Part of a small language model's weights: MLP 512 squared ReLU, 4.09M parameters.
Each number is 128 + 24 x the weight over its row's rms, rounded and kept within 0 to 255. Layers, rows and columns count from 0. Numbers have three digits each. The size before them is the row's rms in percent of the matrix's.

# layer 4 MLP down (transposed), 512x128, rms 0.0769, rows 430-511, columns 0-31
103:149124147151098086115124136118146119155142127145159115099107113156131134106127146124112174164133
103:131152125125140127087158144141149173099146130122117124131110115110125130133141144107139108126167
093:081138148125111130102139115104173107132135141175083097147135154120172136114112125146109151150152
100:113133134131093166132137118123120124137126100099106111140093113149150105150146133122143127109119
111:137095076132159131116129125130128128146111163158141104134128100090135155121120153141124132107113
101:135148133169120121137143146148101124095120104156150140172114120113135113146106128112117161110114
108:133116097153141113119165131150108099134128104115133102102127113136158174119130112129130096151157
097:130160174099150101149146123131097108168124158092131181092159099150094109143128124103136088160109
100:136142115123107074145114129133073125119085128134121203116119113155123156101106127124118076100146
107:144122164150155170117129073180178129143116135115094123098116131112113147115111126132152132144168
096:088114116125102114144159123117165103114162088130065128137159128161124111119147107118145153121138
110:143159125107130104145145177113139117122140116159124143170115081079136145114127127100126081096101
092:143154147107077204090130126136175073078099109161120133135133149160107126146108152134150134070139
092:141204144168116104136133060130121118130141164177134099125130129136111139120136090166085108104114
095:132162100125121120133162116111115167107167100134121108126082107108101182148114170106100081124122
105:118105114129131105084135098119165128089115111170080106106138111125121144107118178121168105116094
111:132144129134136097071119122111180142121130133151146113115103152136095119127154130124107128129135
097:097123172137110139180121119110153121120130138126108171094150125118180142100117107145148105164169
092:159096121119160109125099100153114118132104125182114118124152174131111133182114120133099121125127
101:152071141105146107112157103112135149123142169118143148090146130140137155144146138124100121110112
100:137171090164133109118134106138146072146113129207109135161123138137175158113095128142120121134143
100:175124103083103155102171132149167142152155144088094113150123134108114094148103140156109133130111
100:168142141076147118101118127141115139151118113128115115095092160134074127164137126138169112117107
096:108121115099135120147131144117147108125167125148133107087136118122118123141116139148148134147135
099:108172114101121101126153137128064114129150157160095116089112114145115116106148121137137109116176
106:117135137176099138159108151099118134125109122136103143107094131076101160148117198138140124127118
100:158145112146155134111116136148085139114115136120136138125132144105122137118155105148112093136151
097:154122106097148128129111151148095129142153125156128178097140145114186125083089132114152134131099
103:099114104137137120094155118131136135154152078155100126126093125120134144167129140130116123133142
109:112139120127141104107109124094108144124082124130084165107109146104131121105143151134118112112105
103:124141083148140086119108122162092138132099101109133125117083116124167117105131132128139102171132
106:147151100167093120105120149135130127140143144142133167133153111160113152125174120176099098144160
090:084140100111115162099127097099141133161151106204157107169144128128094091122157143115131139112113
097:123165116113121111110103108075106175125133110148182109126118133113135118164110120164123133110151
108:136137153106103134131131168128097114141123160142066077110148161116116129122170179141122129088102
097:157118120151114150134068151136174113120089127113143170180118116152125147136146116197146109090120
090:122168132128113114158141124144119140118139148101169115134189097138176153119150117162129143113097
105:082137140145122127066145136135100126106123153150143089149099149119148135110150169151108141130149
094:167133114134125144118158107164111118123151115171148156112120126121135113130136120144124097136105
100:132127153122122099162109117102146102135137103131093147144126157146105097082128145078145117155117
096:168159119109123080129102143089089130156141132134162128116169085135168158155165118115129132115086
102:114128193127128097141126122105116125129117154134149094171129132116124109137124143164108148139171
096:108155099116119080155147121106085132151128130120127156147099126144122090144147158096132125169127
099:148120161103151132147096095158144106107125135094078132163133110150112107118101159100105062134111
100:156131082111104127123123135148094151125130157137096083114076109103114169098124154114139149140154
096:078108161150117128124143109120144084097106107133173171101162135131130145106097126150132092080156
092:109140165102127121160108110099153167085185120110141122169109138097124137083152135162163118126134
104:140135117094126138095124122123119138176155111140133112115090163127111160116143110119128123157117
102:164153149100106158069141162088164139151117108123122134110140129138118137125105123121108104122188
097:163144104157102139119123173109173091158131099103116135164099144078140107144140094100111138119108
095:128155131113117136149156107123113159115180170124171131104128122110147118149151152178178142096101
100:154173132152115119156072086102122140135105137180116121159127115136098115135150112135096143175118
101:126120149124100101153106106153089121162078150075119128128104198107163083116113122113138164142108
103:173101156136107124091088152135112139124147138116148090157110119137122117174149192131078096147068
098:098100178099139191135162142132121115103097103083101192146118143162115110101161154134156106189155
098:103167088147089156195120145172178111120128114099126137124116092155125114116136102159082124126115
096:137164120102104129099154168120141159133104119134102111089127140132122142157146107138104108146162
097:172146105101131125142115111133085117079096148127114101114196089105156168118115123182086125155101
108:102097154141106109106127111141096092148136133095095141140139112077145128084151140156129158118105
095:094107140109138142134103104147116095080161135128149114099149112127159128146112196112133118119156
098:175131112141152154136124118125138119107109138160067132089137149113104136163124126160143155150125
093:138138099140128149092116102136144124136123116167084119096135129135122161104099172149131117148161
095:124104130100141143149106142132089100111107148140097190143123134150143118099104115100173073132131
102:089094121135117115123127161146111093120157097131109168176148125104140110138096110138121134120056
097:023159145055174157164108137119114107125156123107129121102112113130115115147135104088118139123147
092:109128120127092144137103125111116109162119128167112140085149098118127122133149139169149182131130
097:145114131171127170126097095112153117117117159142118094119110129134126133117084101125132129075141
100:122095179154113123139097094147125115118140116157123111107130106133147125139140111164147117113122
099:092141106128152154134141123138106151111117153132145127122117124154159123121185133112123141084131
093:152160118162117112097152112124128161165169080175110160102132147140150138099140136132121118101141
094:118150125114126153124122154108133138175121096138088079121139154111089130154148137135128126114184
101:079147155179127128147146166132115108101140111111132147156111079175162146124127126151095105142118
106:122184132130122134117118107155116130180151123166135134140093150101128141126118116119109110139139
105:085126175140150114092126135101109120082161114107145126141145112089140138126129168130130131132114
101:100096152148087138124113122143125086170152123116145136123129156113126129124146149116109150101120
097:146149111100121101108131123098101119156078148129143094139127181127140179109121114165122136132110
098:097112063113134145102096110130132152076128155114143150138153134102197123130128141100129131140141
102:116135161124141120146129108112129169102133097138159179115142154140156099070121123104140063127141
105:111130151094153118103112118127142144127133119126136148149090196089105151151097121148138135127114
096:166085158105110137144117137120109094147125123147109153111108177093138094117133108113128121090125
106:110112100086123137135118142120106146108152125151132081139148122117130113088141137137084104149127
102:126154138124133097136125095138160097112120113161160118129134128129120186139081177112153147087113
# layer 4 MLP up, 512x128, rms 0.227, rows 431-511, columns 0-31
097:099102097116089134104103117156148147113184161132158130097098108117136105125128089116137140162147
091:135137122099136161166140117103100163142126150140144138130105123153141115161104129124145114133147
098:174122117142081133145116128170099107087124105124079145139150101123136114139158132126088137177111
104:095122108113119166132110136158101160141138159107119166148097076092141132114130128163142083108152
093:139141167115132155107120135076100143153100147146121110117147163184120102103145149071150163129107
107:158126132125131097158165128149128116125132135101124135108178129154161080115099158131070158150133
098:150115079121162152140120130141130107107114143162113163132151154101121154134160119159129096153101
094:162145117137088168142120136093146160116143143088157126164139148104125111120171154123120105163183
103:107102123142120084120152133130127143132127152143125143090115090117108152161111155104114171186156
097:115071161108116098143177159119124112121143185123139132145117102108115139151145134162143108126135
111:106135134144103146114112063128107161130150147091159141109147136116133128150152133151149116098131
088:139092120102134113080149157143131122148117156148134140155115129144149167171141086130139170156153
099:125112081144109147127136139106149163134115136130108155083121163121119125163142133102105179136140
098:166125127072116121156151139124098165087143148141124115098120113119154068078132148103179158126115
103:108125137091119151123163131143196147119117137146112126121110104160153145139086132123118085116091
102:097102148097140117145137108125120102100113170118116149108133148118141155124144116090150152105114
092:141093126089146186117116118114084119141147113131123172128149148165100135093113120122109173150122
088:082166126132113162101146153106135109144156105110109161111172115127141130157116111122158118162171
102:133104132147113161129098118106146143113115119075137133168120105092077134126138145134146159133174
095:114142121110130113136117126123149132145122140125108128161140135115116092135176139127114126084136
099:142141120175139144179118104092122157132156106110102141130164134158144098092143166114145131127099
102:167077133114146136106132130136152134098121147129132120140126140090118142171116130133179124125142
102:092098149133109122146094137152139148137153096089124136072129167140132130171153105118070141142133
099:128150155133200159150074110143127114130138075167172130141138125139128148125117158114150132115093
105:142130141165115162138104166148129147147097111094097111124108188095115081158171166177099113120141
104:135123139168139141099103172161093098034110137078148140128118132137169124132143168144120107133139
094:114071109159129104165087162183155147163142084132164151135111121141101170132107115136134129169126
105:139086136165133172124124148151101157176144126120066130114104123107149122170087103111120151111110
104:115091098185101122158136119157148114132095175143089111110137118132094087157111145104148125138118
098:136139181135139144115147111131145140093079152144150101151157110120142151147080145111112131135127
116:122196133155137175164145133137100139098114148118108128098144080137202119109142113138128109099107
099:162149112124121129090141128110134109101145120172147101139099159100133153099116156112117114129143
098:098131128128142117123142095159138145145089112097175116120119101137150132105159131121134116139130
103:095101124132164121128133149123144108119140077123179111114144129149103134172124125110161110106060
103:122092125142134105083170158134162141145098155085138148170147116164087114156154107088129147159120
094:123114132064128159134100101104119151110082095130121119106113148183105149118123100121138116133133
106:101153115125118129113125180144137111100126175135169109155078129124137126106129138114133100138169
094:143115131140131124118178140122122134120166130112145156113121143152160118098167131104119139099115
102:097125164101142125126127133142203120134129103141179149174115121135138120137085142142125166124130
095:106111140153158108131139176144106166124146134134115131171116129148126095165086135127123167160172
097:165179113132151140152120143115128144139141096131112138145106175131141131135123130087137133141088
095:121165115129119126115133171107157136113147150117124111116133161153093104155147106121134129148130
099:162124148149107126145141163094087101085110140161096133172137121165115085150106130110113136126134
097:121128110149106111132137119119137131171134166104125106156110143094116114120108092135105115114073
100:125159142086132139148164167131132129162100113109169149098144128123089121109141139169117148135155
089:109084130147038115147140154120147134095157155128121177158107078131125136125099102159157115134137
104:132128102153120144131131154141175124089143145158146117131094129134113161137129143124097178092124
112:111110144148058136126150160125139115106115153124132150092129164142169114124169106138118168115135
102:092102100151116124125127145153101131113128153141135172160118164125081141155119131126148110112131
094:106129172181112118161108140104142160105146150111129108126096087107115110135108158123175142106132
102:103192134117125133146183138121145135156110162080137147143106162092099110136107123173112088079131
104:147066100146125153108160157139097138133093118138161138132126114115136133119167107102162120127114
095:097081103099094136121145150120102137127128116131118141162128125163140130114100107128138116142150
109:120112145092104119130143143135153121113120154106134126126135149138139129133158150138110119123124
096:150086137146147119126172154157151135142191150103159148120116149121117147145151126123127178147121
104:122187160150150121144144188140115079162099152197129144115143157131080143142132130140136140118088
095:109089158167143149115188148086132141080144130138146138126112080109147132097127104119098152152091
103:146114092153078123140138134158100152079142148145146130145134131143141164136124120077123140138121
091:107105120153150142136168118134128101133130153153107131146136111112128142134147098172118122141151
098:142134131128140118096173132083127116166103108090127119130114110140149136118135154114130145158131
094:087106167159154111144147135109161075113092131129117120107124120121141104149086134120120111162122
095:153114090119110133176139173102090145157141116129136197122146137168094108177107126138074108133150
094:107131147088162142134135130166177148126099129136164114127114080133160088144097120101145135106076
094:077142083114146180154137089107112148150124173120131123147120090082120156136131143140107134089117
093:108123125160147102118125132138162075149117112159084174101141157127143123129144106095149141144122
098:093123132126148096125147124085173141132082158156119176088111133110148111088138168170138152106112
101:112128180107153121117127147143094197132130152128170136113127119149098106102141106146146171149108
096:138113143155124124149114122128141095134134116108162120152105124104119143098121105103128158155116
088:075109126101137137145119136115122146150114136135121134144094137073098141151157082140118100151111
094:191087122179088115108070124124132120161112087109153117119126145122129161147160074127105111108151
098:124143089116119172150119177108120143105116144106110139104135129160142114090132159152127127143132
104:114093116140125127155129111150160055181130132111128141143150132133154158139133169146102143128116
106:123096155071157117152127103103115097178116140145163144131099134172106144108099148107078133183124
100:142095092107139177133136128134151145149125118089152147191162128140079111129137135119087119112083
098:188121122156136130160157105122129107125131107121108118136163165155114156171128112112150147121080
105:093123148133090164172132174131142100086108137137091136109165124154052115119146151129131102137119
100:133130112117111114162096117074107102124098126128115144114100119168133135122150119128134138122161
104:109135178150117118136122155120119157094174150117160125106187178150171113160099120101116138110181
096:109123093141178148157129158148142141128138139123110176122130166156105075109125103130128136176097
112:156124134126117128162109173087145091150126114184180098096148157102103078134125156135117107148126
103:125081114142152161143108108191116120115143168121110123129133155170147143137103139144171138130111